config = dict(
    n_layer=14,
    d_model=128,
    n_head=4,
    n_kv_head=4,
    head_dim=32,
    d_mlp=448,
    vocab_size=8192,
    activation='tanh_gelu',
    norm='layernorm',
    norm_place='pre',
    norm_eps=1e-05,
    positions='learned',
    qk_norm=False,
    attn_scale=0.177,
    bias='all',
    tie_embeddings=True,
    parallel_block=False,
    init='normal',
    init_std_qkv=0.0575,
    init_std_o=0.0,
    init_std_up=0.0575,
    init_std_down=0.0,
    optimizer='soap_variant',
    lr=0.00457,
    beta1=0.95,
    beta2=0.95,
    weight_decay=0.054,
    lr_head=0.00398,
    grad_clip=2.0,
    warmup_steps=200,
    schedule='wsd',
    decay_fraction=0.606,
    decay_shape='linear',
    final_lr_fraction=0.02,
    batch_tokens=[16384, 32768, 49152],
    seq_len=256,
    doc_mask=False,
    train_tokens=141400000,
    steps=4555,
    dataset='wikipedia_en',
)
Each number is 128 + 24 x the weight over the matrix's rms, rounded and kept within 0 to 255. Layers, rows and columns count from 0. Numbers have three digits each.

# layer 3 attention output (transposed), 128x128, rms 0.162, rows 109-127, columns 0-127
130127143115099158121132092108074177101106147141122141123137080186116099112129098165144130107137137129125125120148131142134102094148100135134174128103136170131173196112137156052121094107110184158073132123103110173163156122121097123095147164151129114166103111123116128125165124132122104175116119158067129134113112131124060135121089122132117109093158142135107175092144121134108137164145
108137109129134117109115123116173140124092153107126114119107153125087143140151160119168143104115132135146101080127109156113149118122112137146100126098142165141167142106097140126138196147171103069156128088081147133184104130137154114098178123119108140137100140153174097109157164151079145098118115138129162159129088088155136108134132106125115121151080108098138159189087119167198123131133
133134168134076178137107132159183097090151104167159103155172108164132102122104146147098109133164133141116110103134129178123120158102146119087132118172142183152099167123086176088116074111112122135118149155124130085142113108122087127142150135108095148117099168125132154126160111118097105156111173152161150108127066136140135152121130112168138105135135112153127106132108110157153147137127
124091131106134141140102101143164132120159095132142129129130127152113104100160117123102120110145125149125125188109113148132172129141154119133157125141109172117091146110091120147110050123080127082109121113190122102127124135142104129111097119167105181109161092137131137171137116166123132107152121139107104166123129107165176183105109142069124081117142124121143072129120108195105119188081
113092156125113144119163114174138125134123110107151125092180128154114111173112157150140115177098093140133133150120126153144110126163131112122097131101088135122130107123145089142116131153112135086135151162122146105117111123108117174152152182081108167143135132182139092077150153126133093148118103119111124122083174176090134133152153102135146118107143117156099117090112124091107190143172
133129148119104138095141086140104136130097095162148143057112119165123138110134160129109146130121087118114151161120110146142091109101131130139096112080089153099132132113109098149103148209150151149119103116157137161128113104165129145133113076113212121113111114138095098173141128122137149151105108176116117142150115114093118132153121146117109099095120063136125094125165125110108111110146
145108128145153150177088120117117112102159125137143100117106133133126109094123129110107167116140151137131135145111149140148127094188133152123144123139133126169105120117112078156107133140086145123119114144153178141101186146116153116134110168147137145146121126102095102107116124140121145122148113133166124179112117161125079116149106083094095125097099125148160100113119122146109146133120
107151129115144147084103133135132079116099145120145130143152126131132143142096126105144108093131121128162106158091095130135144123157135118158124118165120106153117102134118139111130165113124096106109157096125164149150117114093107088108127116095111160113125130091102103120136146128118151140111152142098105097165122110116137118151138114091149139129094095115160102156135121093116144098105
133112140128175147127093142170118143120090084145128129169124131110162107130111133132187152112126089142124161151138118093111143151106148160113117091112108129085136084129132136141163148103100140115093134104159120107091143118124130128065171109139188096143154078108117137130116093137101108073188136137096143079100110140126093079160102097130114143156109165110102120099110105059149153134144
098116109149152125125141118126114099092124127145094107115118100111110154116160160115099137103127170132124082106145148156139119125149142089118149175103138130125119142126086110108074119134135103112136133094077108069143143112142177117109131128105064144145135134134124195122141148150162075116166148100090112133093120145133121151126136094137153103108142142104163120118100100187167141111100
161130128144132146146082107116140134122136152173119094128096073100138132116155135105116137140141132095117101102137122145136167138160142142155197115142138118113098154125100160148101129158148136155132128132146106110109218190109125095123137151123142090096106102122108096167116110122075114147120125164134116115127107116128128053130072116123100124092112129140122124069122104138164173096148
116118155145120164105133105132148094105108125106114135125157123161103127169080174098108169116136075100117096109120123134122152118153134135149131124157169110135127130153150182094123101146117150079114160156145129161134119137080116153138146105128121098092153122103150174135167111139099120159132135159060135107146106101117145110106110129128134085111124170119112171117129142136132168139152
179128094121093147125126153135156140138100115143141106112128199151144129133139128130105078100108152131182084115142109108121160134129134155128140107140115121119123165115091077121131180164141096092125133166106111118078107162111113126107157143115142131099142108193166120155129167128112160148088122186154117114133157109153143170134096106106106109110133151167085143121092198132106102102129
135092123086122146132150151165141144098081082164137090105105187132128109108168176087148145114149126126125124162125170158171122143156113134123110139114134143137123154166105086095129129136101110093124103152118126139140126122108154112146150136174169153157135107159147152119136193153087149117110132203105060152093055124108126148107116100120071083110089127156125116174114127142126140146099
129169117092150153091143132133118135138115112170113096157120106127199114126176134156162135068136085161138173119106147106150113171133126158143118095139060107101138126113088171149149177128168175165042095118111156127119123110149145095116118120124117129171117134148085101163120124145188135133138148167116093130113131102178107117150142137142157114127141107119137148168151143136136102148103
148160133096115109137127142121168139128184122113145142165134081135168111120131136130135090079145182133120162115149119127142146088166128158110159082179140160145100105138109206153112084137092050144107129102150136133138152171136098084110148129151123149164164108155110116100099112119154161121153143158170146141174162136119144178124119116145139098149175111156128128140084103120127118095075
108142127159100100117095180131161116075131149165143110169103116105141143070137142086132118162152156152089179199127094134150126129108144139123142142135164103144130122163100125088095085089127094205142093134100117103112165108110095151111139158144207153114122126125123169112121120066096159132148104125194084128117031131119135123140146067156148091130120117092096105134116104120102107137147
135122126145109118101136107117133145110138134145113100085147093134098108112101132094139149111113135127135111120114113086128111121153127110163156111158125092125119118120116193118098115171185111125165165139150141138149106175088136087149118114117128125065148095073114158094147137104148157124120099170104118101147122140131121122107137142149137113126141133108180143125118127141112152116111
112103133149107111127130127184133073108151110123129118113116126132088091119101155135129094111116087105117141128150123164105147110089123156151143152165137137125107080109131151137086125121137113091133135145128139121101074115091127094099143128132149121145119100138138135090157092154148147066178095159137169115137174153101100166110132127162121095086159158147127170101072099121143130074073
# layer 3 attention value, 128x128, rms 0.182, rows 110-127, columns 0-127
140114177114125116174149118124104111145126086148119167131146071130154161137092124131124113151167110155100140154119133141114105125125110135088159141114113100094128130143131094115156082077100139152157142156184118095136105096104091136149076138128153124119116152118057145158173120088125154183092137097127152121139150156116142121124155126109122108107151149161122114081131145129065173118114
147123091136137060131130141104054161136124131130115175102098159065125155153111101175140148163104119097112138157121139075172147107177180163120097147133111051078153103111184104119130180149118117140130109119109121130114155130149146116131151143122125089155141108106154081104129127154168145111154122112077159140082143131116118159159175146099057109083110161118152135151128122117112155149128
100174152165119095107146140101088096161160130121120113133138124093167099131087125122158148143092165094143108097164096107143109168107155157126128075110113116100197126139170145128142197076173099165117137127057157135107118134123157087125150119095138086154137125114120119137085152101103143142118134107129169083122075127135120108153141153170136170119147175107109116135143113104193160105155
141152130175142163159105078105110134090129137148119185162081118129156147118114148100091123070122198132138134125093122106118166120127103140174161108164178093110110125091115140117115110104141129154100093093142048157154131106087128129110149114152104130114144141110134138168085133165130156116102131143113106150164134106163140118132104170138118141152111165100128143161142151150186111068051
131110172106165130183138151089094122104119150079150079138140131127074091149146076108139114108128192194126087120138137108153189106152113114111143128169180091160127131142099132076116115112113117099149139156140131096124105113096117133143139129119066155152109150154170123084127111135109103134145153063130139097153123153147115136107114108151164173182112154096137163101102175151157160115125
149164160130122124083152143108077107156119135135090117111163124061149127166157116135141088129118147101113115091136079100090136149114128095142147111104123109113128134148129188135113144130123123095131130138121101132100067126133133128125125123127126072146173111128146142125122151144114120107132139131104130103141153100127142111088158182141150126145164158099066173152122143119159084136154
112130113142133089164146101092122144130107087145156148099100115131105111119159118131137114124127145126118120120123135167107120129110129174131144126114115126104143133148140108109161121145117144156156124116143112092106143155169128130075124104144143077101086117143094152139146149118131125155143116097146146140104175146154121140109139139181141104129101155119091129108113133156155096186160
144165083155110095092131113081173118136174144130139105098147095112093145138151137206092106137160173074100108131177128106106078119117137112121141139130110149135092172123086107099120115144137118137133096149103171162127112105163107161155101119138078192155118167086134111131142141135114153148096130128151107131113118131141184157087111165129148097075088103094171152169156136173094098121067
145124120134156163127144155110111153212166164073093156156128179121151155120055116138155143126114118101125143137086132127109100135138147183140129102099093097122120129166156128157129118090139159117115126178131105176159103136079072101130081120134160077089120053134111078042121147078125148129081112151114168118156133117112110129153159151147107102117142118142078134137135159121111161117137
128161145117107097116165138194124143116142128080101125115145170119139134168173140165112104146107176141150180142126146137105113118126102138095069097111107128132151119190119143161125155119082100106111106139131129170104060079137125151158142120147089144183131144134096160117123148168146127075143126098106129139109162122096086100088130171091138153141118115108141107168144143142120143150105
128177112119100101130120108159117166116145140131136156104078154110167091086108098135100099128128159154110146149131154113145069093127111144121122137123113105136142165149108109138183129149134129132151116113120113143129149085192152151116144126131108146155119177138080102131111087141152146171111154091163135162086152136170099139110160103151120160127096112120122095138113145108126082119101
120142155154153100114123103123127108084097161137085152141127057139063134139088142146119144127139154137132149156151092186128155102091105127096138112129143120128144123100145143136176134081108188152140098098145104136200131104177141151101143134133118144154073169111113166102136139149101125117159139093124116096159123146135133056129120140108120186156137132092193047121151084133150140201123
141132114150122097103122109073132136177154161151103128137175063127138152133087069112115147138123174112137114147113087113079157125146138108098153076141110088121163137091156173108161125093144186112153154144133068094133136122201109092143109144103103109123145128139125121131134133136167172134133158065128173079150189120150176134103148137087155135147121183092157137100120132111163105078131
102099120146114104127112123122142106154125128129074140090152130132066150086120150155126167184140140129107106118131102139158140093161146120130110139149210178123126129142101087087084128130151068079138129177152161160150122187135108159128117127094128125116120097105138161128093135094125145154163115079114158105100133109086172144078107108112118108177101136143184113073140099137133146137149
123113108143119089105147129146077126147099121201155107095135154137143165138163163140114128166098103107163118133143138150116126157093161075116112194083114170114171118123189094085109189084162182151149087146077129163068114171127142116131114113111145139106102134131166111135115127155091107142116108111102157122120121106125123108149151156084113115098113160095136097104143109128152143203195
123107063123136135112123114127142116164083111135137130146188205146111072184097112145117139085132183074134104108117160097139153120133159061090139115130061163088098100096197171146157174127076151118113184145141109131074139137138150087159114129109077070154184098159111079126156138203120105121153129167106152151097172147122113106174122144078098164115105154122184152108151112133129153134118
121151140120158109149155106152098147143094108124101137142146206148160137110114141144088103119125129128139100160130133155126150127104113154081078125095129163122113144157111110127161136098094171109094117129147081111106120126175096132073145125137127156126092144163132126159088099124117096115140123081140124151098134134159091128145140110124124149137102084174066093098150124115158109156151
134190122124183155084152128061086184128104141135085162122139166100130180123124092158093138098121172142142110156147145129156110165134158066122108144125111104144125178105136123146130134104144141158117133120109110171134146147141129149124143151112120154094111146114115100135118155116124104188080156101100109192131116132167126096096124146128137145143085113123090102139122163122151122166146
# layer 3 MLP up, 448x128, rms 0.181, rows 0-35, columns 0-127
126130157148096119129144122107105153132106099153146103147085114119137128121149076136131118095135119150147144105157148127112124107106109115125157128104093138127113161116141112138132151145155146138112122119119145129119114124149143110155158161146158139110157125132100068126133150114130062139095100149125139147129134187112138147128133127097143139107156105185152152105128091132126130132143
153188147130129134161091098094164145119124141139130127124125129143161119143139146095117100136118081124137160074122110113160125142145102138131123127092148109154110173169156156105158174158100133116135096156087106098108105164113105130119162066130108189097127120165147115133125127103125103182133146131135097132110119147112143168142120123130142100181106159135126098147161102146127133159140
175151114152104112114151140088110119134127135153142104068105098119103144114124107090109133163155128088140137148127143128144126159149169138108092130120107124150125113137173100134121164170138140114147139125096137132106104143096137142148094138126140129085100150075072105115116144043154072169139113105106100084070123133140168093118137114143116108122160173138121133116120106116169129126157
144102093143099163160136096100080124114119152109158152114090123086104135133121121141142107118160131130130151090156128112139151121097106128148148172111143156113116135117121147109133103117129082101127137116128115151164110160080128150077118083139114128102141100117125177158121122163143124164136175158107146127121173131119116134131140142131168149124144150117120147125110095147122117149152
136115132117174098118122128105089116075114136157157161137153093139098119138175162107125136127157107110131149139123140158121129126132112142140136140132161145112154091149126129101120137121124158160108103124075133095183141132104164154093139107162110112135094150101116124144135106159127105103163140126163085173079105142145122085164104140123131180060113174137206087090094119142113139141125
105129125150095149095121101163120156090153099141124118160134143102123106107093108137153123116109123113122130101111120184133139123135073109085138169143126120147124144124096148102091108111155121138132137127122111128140100157108128128156083162127146139122148161122100176085147096161093115105127120156115103168129095113126136129109166121161122163115122125081132102202139125153162157132127
155136146128093109114163139133136089167112114143118132135106107100193116138141119133123157130104133153128124122098165139119138093120081099117118129108162099178128159145133104105115121149129142103133130108118142127154097118170162137115150174136122094199126106131127154146127093139141170116147126147111110132104112120128137137102177163118111129114148118145107091136138122080134139125094
113125147041116112133167121107194142115137148132137093099125141091112142111178113141099108134107149148111121125121175100080163170082115114118088104131100101134144191140072124133119133109125118148142105116116113132093125101104156151127151098124152151141139190152154144109079145133161149108146103132130112122093066075150111142113146139160156162164125084152127139170140144146155094108114
111134126095147141128118100165097171069173131106127055123165156106098154089113121076103141178148091113106132075117136176145103123109162111115168142117079152141126173082149118173133080141116138133104084170092097117086136136099103062105137081143116162143126116085140180145136144140157175114137147164188132177154115165113190110085142149157147109150169163065124106125160127158107123173087
097123140157078065144177149124167134106120151152141112116080124107120159074132147149133134132102118140141147130162158149114129073102113141123207133166104166142158127166073139101138083141113118158118120103109134089120119118137127108100135151117164136142093124130122137088149127132139145097137149117120126134115090137160134099150104087120179118097151131145157129139110103133121094134128
132154147136149115070132102132108126145129146141113161118097136083161101127092088134153100149096142083124130136150119083142142089148144120160144114144131126171098124141130123144121097120126088141177120124143171097083124146098067115143118186140139123138158137132113144150110114119156100100135150138094103132140130119079146109137108153155123112174129164099091097100144121091128159168108
117122101124119159164122139118107152101161148115136124155122130162103102140132128153125127097151177124136124140142154168164122150115127083120120151177142127144112145132135113111130134087113131065124103096113142163129154122148146124116148113148117120106096142115113125090140166136128136110119142111123173098093095133090128115134132133120151159099111106157095111147139109099132129088120
127132140155113113129114130118100143136111152131096157129151118141123129150132129102124101141174094142151143143093163095108126129109172139142068123143145090148064146124133147159134110153149125148181121128146132141101131145090132171141143111119133160119103126133141088161134162110162136121153115146112116135096129124106122123157091123120134126105121114127139166116090137090135124094129
097098185138086137109123115118127152145164127104122133117123130124161122134134123187156106159104142132095131142104189086090118160116098102129118160134119076119102160140102102137117129130144151144178119118122092140114129080171146161106116124105129136141154106122139128085111067151131138113164120109140132142095145160092139166134164180174148099153099084156139120117174129081146086139131
160145122127118111090122120175167116104112133131193125126096146147130153188161081107112100119160133107121146126126176140127139119155154158146084088133139095144065090173124165155124090086111092113150139102139120102073161145159132154157133074137112151148112142114091099159150132142143131140124124146168126105052124105074169101103113118059109138137127117098138095145148099148137108102109
133163137098132080117110140153124144115150137089131113119127154132152080170145095137116121122152120165159131117077146121121084128075086120144162132172172110135116121128153112100107108121136086150138130142102150124133104206116140144103138105105121152120132110094158148176171105154140142103114094110118140087172131106075132151102098170108133200081129080129151088102201136089126159144129
079109130091123166133116131091125153169163107108095098102123095124119197157113112146150136165140143130137100127081093130174148129141102090090116123129147111152077149122147099144132115158093125177157119078136111126103144107106148139142139130099151143097141154109181175121140100091153143120119099115150131143090088119118182128130178101150158103151126153145109112159107097111144148090124
098126153133159128131137127141096112139102090111080119145119093146185109145145112080130126147142117114148154081124115162127117114139153089122088112138130158093105125179101150120154099126138147169135155112104165130126098123120142122128102120151155153101133104118108090138104226134135151121127117147136130108137129101084167114108201112134140065148126105122154081127103131106134104118101
128095101126166109154125103116130158132144166088064155107110099128127156147154093117122182114121148099150118135136101135083171120091103147130170115096141142101137116117120128139126149127136113118175193147144124151134117151130123156125134162129128125105126115129160119123179118151133110146076140101113149138141126073140102107100099159083090134105139126096113113121171162121134120110172
110124145154105129162110162127100132182127130146098151128100155106113188080145091139125097143115121182129110115160142137110158124060116091104116151109153154126138092164144115112138119139119152140170154114117095152147093134148139121126175072165108114143095145122125147138114158122109169118122096087147110127123091121118144109121141129123098132165127148134141122186146125105184119140100
116120096134151128103122121114146152107123125098122123125094168121103107135124108130136120110107151136128097106136104116120155151111111119089160092153192140111096135124097122152114157154123123135147133134116109092162136177122146087136176105087132084090092075130165108137127159152157079128130125127148109132150153100129150149146102171132121100163139162107119133179103153118145124121127
156125125176111136155135120144095084119140158143142123114144116138090121132143124122105152162131148065117100154195094085140166138161152140137125128119150147138119137105112123124124145108113094168138115165105109113103149121106106141127109196144088147163105095067128109171136115178113135139140134124124161134114156145080090093179110127096118133106103091115144124108128106080127127110089
096159130158098129116112111135098110139147149135161135108161089139158112144138099112131130102111150138173115153130088100140177122141116122108128137076159112149147114140118114119103133147100142127142161135150138151068113175083166134142189176137163135053106093164081149119148094153101132137117102169105146132144121124118165090143143109081122123101119158133125110121122126104146151123116
084135139162084134146099168118151097132134164082088136134068133116155146088184150086173168130139155124109113129125104119155074131152143157140124141108174113134095084138089126135108112121166133154168090115093128140127130151095104166113120116145177116129137105093102174121158158119125125147165083145143151131098045142088138123124094113127181132113135104104121127114096152174128154115109
130106129102126122109126136099156128156128133162082141148105091130133102146137163163098131075093112124087150138127095163133141125113117097095128170126129144118159137144119125110094112125114147128136070125098086137153130174063110147124132118136155070078112161125141119123152125166128135101130128162117123127163088101128085136158150144146144080165133134119120124131137130122198128125123
100111136124154169126059073121147177113098137130155142180080158093107147134104107170101093092190133124113091136157165136105171115037145136099113148117116149155111177087142153118137116105091161121133141151149122128122196128086162142138114091151091121120138142156132139095103121126153125139154104109160119127106132168125156117138154149126107119170143118140114125098112110180151128109111
117110089128146128136160168124119129095117177097112140115135109137130152134150123131131137111142127094126156194167118114153135160160128126125141121114108125131140096124126097136116160162111104125138135113141087110100133144100156128151125144133093130127110124141122090129129154128134126129094092138122139124118129137116062095151116140127123158135116118147152138147129146120133119080135
158129133154155115130148169117100149123137129130120110134191076101131152155189118136112112148100062135131138133168112164141101100127089097136141154159115128093142107138137167159131137159160142161089108110119096140165141152109144131114131160153139113163115131123144126126102112097131119119085110143093117094111108104105135143154156097132120124094113100133109150106114103123163078123127
131185141138119157147084149128129134145129118162115096154093140108180136138078065111138134116095160109129114155101142161175088118119116114140134140113124145133108110140119096139195113154153141156188111101168120110125114081143130101124098099097113155108107159086154160120119152140093142133131126142132111127134081084134175107113175144124107162166086096157144109146161147177112134136121
138140157077193147151172109113108090139141127075093189107126112146125121159074115146111141118120088091141122088125097106126149128152116093173137142106139146157107145109120131123162146107126126087148129107105124074109115162164164129150138121116115156146133130131126138146099147104131111132166120147115172129074165128081127148133154169141133125111140148141131098135140130179158145132103
097134114116134096153136095110134138133131108064123119126151142128093108144128148133126175161124125109093111125128152215133118140115138129112072069125112109161120133107148125136144134109103123105132161163160159137163134091154117158113124095135072123176106108083132185126134129166116133105141124135107139149104162113115139111121136191143132137124110156098125149109106141143120089143155
098151109093134103132147088123152122134095099122151114143099165139107109122096121124097098119107159114169154109118138122132145098152087147144100096131162103109113118117094126115135129128134129168167108108166121175135122132123093155119135141129151113145131153150103083145099124140126127151154131132106111146112128113136085064175125140143145137107142147134086121084160126103161158145145
098144115133115109135146130121193133105137132130138109144154108130136107130082116110145163125126115148116088118106123154138144106147090152180140071138113108155122118123122163123116056124132094111146121107150119157109133151094124117154109105159138123129108161159177116096150171121100130147072109128158152155138126115161156115117098165152129088133104123135107158142111146127140105115136
128132120115137113140120115137129163128115168112109158141078126135107135115073141131150129146083131127124148117128124119148125150129102153148137116122123133097106123165176173124153142139092146167154126137130113116125134106157108136147161105154145114109107157137117104128154128141144099136084145096078163153141095113118138108117108115157158136110117134124116144101108092120124121120163
098125125115132093144144105129107158117144117143115117170098141091112122113097103137118188125129160108130108095112111187128141124109152131122100167105156128138118101159094094087096144148129142098103113123127082119165142090081126119150092121162134139124153162134164191095137103147128129114132141089109089148077142137122108132115148153160139112131162113138148103136159067207141117139131
141129202123163118141136126157099178127106118117119140140180099168147155129136111177186159107132137132102085118180122144106137152163189120090143120116114150119136126101168126114116142130119124098117125132122118122126121119155135088129148143120099133120123124108147107112118134105126100148077113108117147134155139143124121099125107130143182129111081125134115130128104079125154119101153
# layer 3 MLP down (transposed), 448x128, rms 0.163, rows 0-35, columns 0-127
166141096138147144123101148124125094146137157158135188144115132103156129158136138157148098143134135121103077130115074147132104119168148125154127133168162108146123150172129142124122143124118140151119116140146104130149106079132134093108142091151109115142094106137134122144095141131136150139140129097106127155090156134117122114187149147144129136132154112108160142140133132119146103109094
107126146104131113127110095114113124144131111147119129142107124128107110127133097104130133127126097110161111144151100146136122119172121152151075094127131110123115091168148121117152116186163130136137104130136185130123127129162171075110154086088108101119104135116087122131127128089135143121157128093108108115118152172106146171127109143143106101165168135146149151102147163129098139163093
128167152077085149151128142119167127112166107133170137157127152127135129079105122110131144149113132114137117135098139096130122140106176106151155102110131113088159142120093099140145098078125114141132125092105111163115114078099112164117135122107107135123130143094147123130115131162113090104085117134123136105163092115152138152133087101135163137124136124136129129139122128133118138094131
137109120127138140103128134169153085122147108139171153119188108125150122132122129113129128096128113164140158118127098128132110118161095121117134161134145161107155138130074107114149142186128135176131173119175128130112106084150143119170117166111140112136124146177147134115108158115142124107115102102118154135120141129138156127130113141126101075146172155137134124141145174152151142149134
154161119083114110079123176143098160148120097100136147127133099098121143138135107108096092168103100125115120105112104107129160080130108154138110152180116124121108122142125110150118161132125119115156163128159127128085124149135124141161128173091087088135126105154127099087125138139153138128131131151131099152131140144120165117091144131133131144157118075111102142117108124068116124146108
109123096091189146151126105115159149106144104087112113142124171122086131143093085112144140122091138102120137166155098130111180112172151101167134126107117136139158132105129129119102147119132109110143154127148120131193147104176106147123112126158159107104079112163166097068131109164134101120088128153128144119113110144143143148142129079134111128143101103099169088157168093133154120146170
075144103152128129131139134106098124139158101141093163098077129122115119118135152099171088118110162125119124185090176113136147130131088103114173124091130153126156094116132128122129123107121077114130123104139110169146171107144081103099131154094163106133131136144146091094100135141163118083075129094150111079134106138113104161139158120145099161144123137100124121166132102150168124126123
099129123106135186117143108192111131120128109146169121107151143129118098131116114087142168121120042102140168115153156121147153120148140147141150137092139133102141112141141091141148098122130129137116145151158115133080127161140113129116122147181118112151113150122086124164156107155115100139141157116135144091131122127119135145139114143073142138118111134149118106082110140116093058122131
170094187123100197098140140160130149111167143135145119171132123087119109103116184135132153102201064173179084140160132090147167206098158096114134178120133090129100058133100125110114118123099121111127146125143181135095129102129151122130148174126184147161143156129142128084093111109095137150091107110084115121181125069101083116140126131084119114108098137113137137183129121111116138145177
108144085134082118060122127119128140156086137121115072086179097147135089181111086147153130147151090173127110124140150132129151132161117143126109133105117092130103103158120117116110157135135133098130118122117172129160089139134116125142097104143096104107087151131131103142182108179119123128126118154103154102150161156091107134146109132110103143094115092117131157093134118116091124088171
107107121087156163124119113151098099126111151159094152125138129174128180104107149102156142110124137130149146084109119152106113094134132105133109110140148124091148101110093155153136153132177166136092161103141105154127099113127144127142173121084085118113118123113131119115125147097101128149113108088131123115117082093157088125142133092165083135096166158158149146123141111127140114138101
115134121132160130135137119115108126152128160155079133105131154092117142124128131166120113152129125165148160130163157138131094124111105129106118132149117106100172103132116104109150153148137113140099111136099133091121130111114153152134118066127109130140186142117168059153134159146100113138134101138114153115132125125158075107123162141117145101126130121142129135122138118116154150132116
088117126109127153106125130138104088093154139149179114140125132161143113108094137137148119119111082135135099140173109137125086141159108170094129140076105155129149093195147144091145101142173145140071187127140095131104126139137148106101130126146160117101139110139109126111108037154095107139181157149111171146081099098105143143103173152145108153147119140164128067142139137128141118117133
150147207127126128128134154159145148139176140085167129128155146110169168135124135091127102125145066120123153129120125157131091126090094068114152098152106160104134136086119128124129117111110113118151163092173160157121116123096124112087101118116116141166082085160143138090139118087150118151149140146105123105155111132112159137112107116116151121118126087101129161151176138119149109135099
144152152106111145136137115171117119162137138151117132121110122120148090106111158089102134153142087120102113132107120114152109114125113109119145157079143130132154163105143144139125149138121180125159119162152154139155090121158130081122129137139089121175132138115136143141115102111120143077063153071125169074122135111164099110124158141124114103167137119137112136114101149119148134122154
108113170120064128160114125123107119108127111157104129125148142110153172127092143138167135152090127087114130144138122108125179118156087136115108152125132114152144080114111134101127099116095139092123114097093099131169107079138089095144090138097123125133122130100129158078101131115093091145126152126154128128083116112154106126167126124106158117115100141122100161175131150173126122132118
127118128110157133157116153099107104130192080128103096068171071118094127128126099079157133138127113103103132155085072112127157158192106095137118164138136115129083147160142085124160114131156141165143120102129145179080126112154153118139119122107122143099129117100181137139123162102173152109116088113151093087106121146106149116169122135153092133114117119102145143128138127130143149084193
123101123172117162123086095151157141161129122130096137061169149154143114089135133106114118164137119090120138072148101093154103139202126119105146146127169143150157130124127136144154142116111152133121135136097153126122113126133103178135167117175092081094105126176147157114097143172101142116119104115155128082159141122129128130117122103191153129134113112136082126081113128103093095156135
124126108126136138111163075090145139104156133125152144159114113117112130088100112133136082151094067093095153114094140114202102112129128073115139159141112127148125117143106140128151162152130155115122139165132139106165172150123097118111104099150160116116126104155171098127070115143166178126139130110090120151086105174094142128133152165118099137140094105153158133134115126152107135143117
115112109176086110156093144135148082102163120161134108128154130149111136093119124163111079182120103090149120157103103131126133144143200126122123106175124103139140101149111107114148151144193152150149135143124133082154113145166117148136151115125133162122062166132183131171169124096119123129115114133162129094135169166132170149161118135127107150132138135119171108136095143123130090092074
162118160139113150168106155136105095132140148122117134051126129106137130170135178129113152097168118163115157129162168128119135159121155149127133131126166137151106120135168155157156171148128111130149132161128121142148129127151125141112114075133107087088154164136127139131145123154137139126141145170152161126134099152132088100112083143141138134122131141096121099133130157184182110126103
106081110118129108087120131098138155090123105123132140114116074097095132087138129100159122134128156154129157143123139144128079117172099118106136076126100089110113176143134097132108122123154159119111132119114092110165137135103099162156132155083127073082098107114120143147121130146168128058149097101094132110158133146135126132123109129163138155115118100171160208146208112133100121098116
165133125073165136131139136096120132125127136130126146143128133171140116150146153144112115149150098100119133117110151141091111119110128143142110134130083143095090128186129159133171130137164131143094102127131133104141137106124109148131142138103152165165113146116183118117091161113122137102143144134097124122155109120112088143104154144144175138145144104117112202126098163145059135142125
122149113167188109102115103088079136113137123144154127152122118096078145190123093089082086164057132100150145111147180136160164127172129141124112141140167176107121171075181084130150186131135140158114145115069121130137156151133159153150146121118132124119099123125142063145108140147144132156168127135118111165107123142165130088110161107088107139164079104092153188118145126151161113159125
128100093128116139130147157133145119161130077123138132126145124128143139130119155140167093132126115121130142114068101127088131131134121136130095122130117113154154151138154124153131108115116153121127174164153128132101142156164119119131123105143169166070119117143075102112131115143136141115140136112107178084114144118156121152127171096145064156106135135121140122138161123117133142157162
106143129162053121054160116116119150136119117131097127176157131163144128116108084147125168096165139161113120174119145164097154135096119124110128133139165082131133133185111094119101106135164125115125136120151119158158162119131117102121146155097124144159110126130076140137140122095110104142123125098125119120171161091114137123105121100141104111136128128127144129125113142101139160083152
128075148173114110136097150100113128124148157143146144122125140110171139103153119095124156117146163156081142143135139105135092116122138125142090154116138150144129137124118178142133137118129134103144129113108113113136119129130149145125105136149145122133178111135155165094124161112120095137144114106127126140160083117145153140128119111132123141128080104158114106143148154131149123133129
122112078150145141136153165127117138107111103138089133124163069120123101106101170138175191116127131138123106157112125133142164105126133138105116127131133096116126111089100161151155160127133172099146136134098154107115153139111167115088138128103102173121110075095128130130137161127105113140145156107144137129130128081138141155141141127103157097105133155118135078165158115109141174110129
053108107123160149143174115183106120130123172071154129119148127136100133149123163128118140106125138112071135136184124140111129068157167164134196171126134117165124072102181136092109136135071080160110138152161085087078146129134152089172120158146103108128123120106176143123136093155161142119203123127162141120130133168127087140146159116118129121114151120137152140057147090136124077094118
132120123139090154117120144156116168114130151151150080105088138124113163096145153098129171154142115124148127152139157135158117149138124166135116156146099104095124140112123131140097144136129118142163156134125083138145115129152098110113112127093089110120121124119137165155145118127123149121083162113135098145149162096113106106125116093101083141121120097094129106145123131113121152112149
117182146129112137122115110094121106118123184142129112087131109156091091180148115106123158116110183127123147098140135090128141108113106125125077123148117119126148138159090171137091139102153105125147115181105135119130126155160145132148168087163146110120129126150115122148128123147118156141148119182122123108102111130092124102134112142147135144124152103115128156102094122097132090122140
119121153155111123144173123117162131103159168108119175136179100154137123134086167134134155122129124113146165175115125110123111125107131095119133165117120174114173118120150080102104139086124139099091145150138157107129139154145133095135142138136173121101111122093149119123099110100102116127081081107145153138154162119156149139105100118124102105156113104136124126125140092163081079108162
065130121146154092148134129155149093119109137153120109118105136124129159102139150126132144154122125171103114081073113166116139127131093143173108098082143136130171087103118119107161123111130101140129092120117142127134132112130109136101082147140109135141121166164097146135127112141062102114074112122128128147115114130122138134144129153101156112132115120146136116084121154130163122151128
119110146102130130117118146144100106120128110137174121099133154130137133152113121137101119110084128139130138107120155121152101121159133118146102135147128139140144101108097103107100120127142132071119127100123142112168128166132126096121149136095132121167138116090134164144123139182156171122173094110113083131102134148150108158162133128137123104131123150102099075115148117157113103146148
137145107172144137110121144163141143129123105127112174159144072133111093093157086095137128132144113138153143109137134173111139122116160150151116100133160141127122124132119138135133147173103099112130136146123091138119115134133166139139116127119100134119122171122149129129134157129095125103166107127103142159090101163113124120111104131189191156147080134143086080164122141138141150158088
104090148099125152136113119124152114126158130132121136108128121145123117096145179108122175130157118119135108148147130075148128147157156129117114121132126110143123111172133122090139132132108128134134092173158102107094101100104106159151126112141179110113144113105161142128130141105109128114112113115117087135169104115119114142116109118164109122143170144119134133152135175115062148141108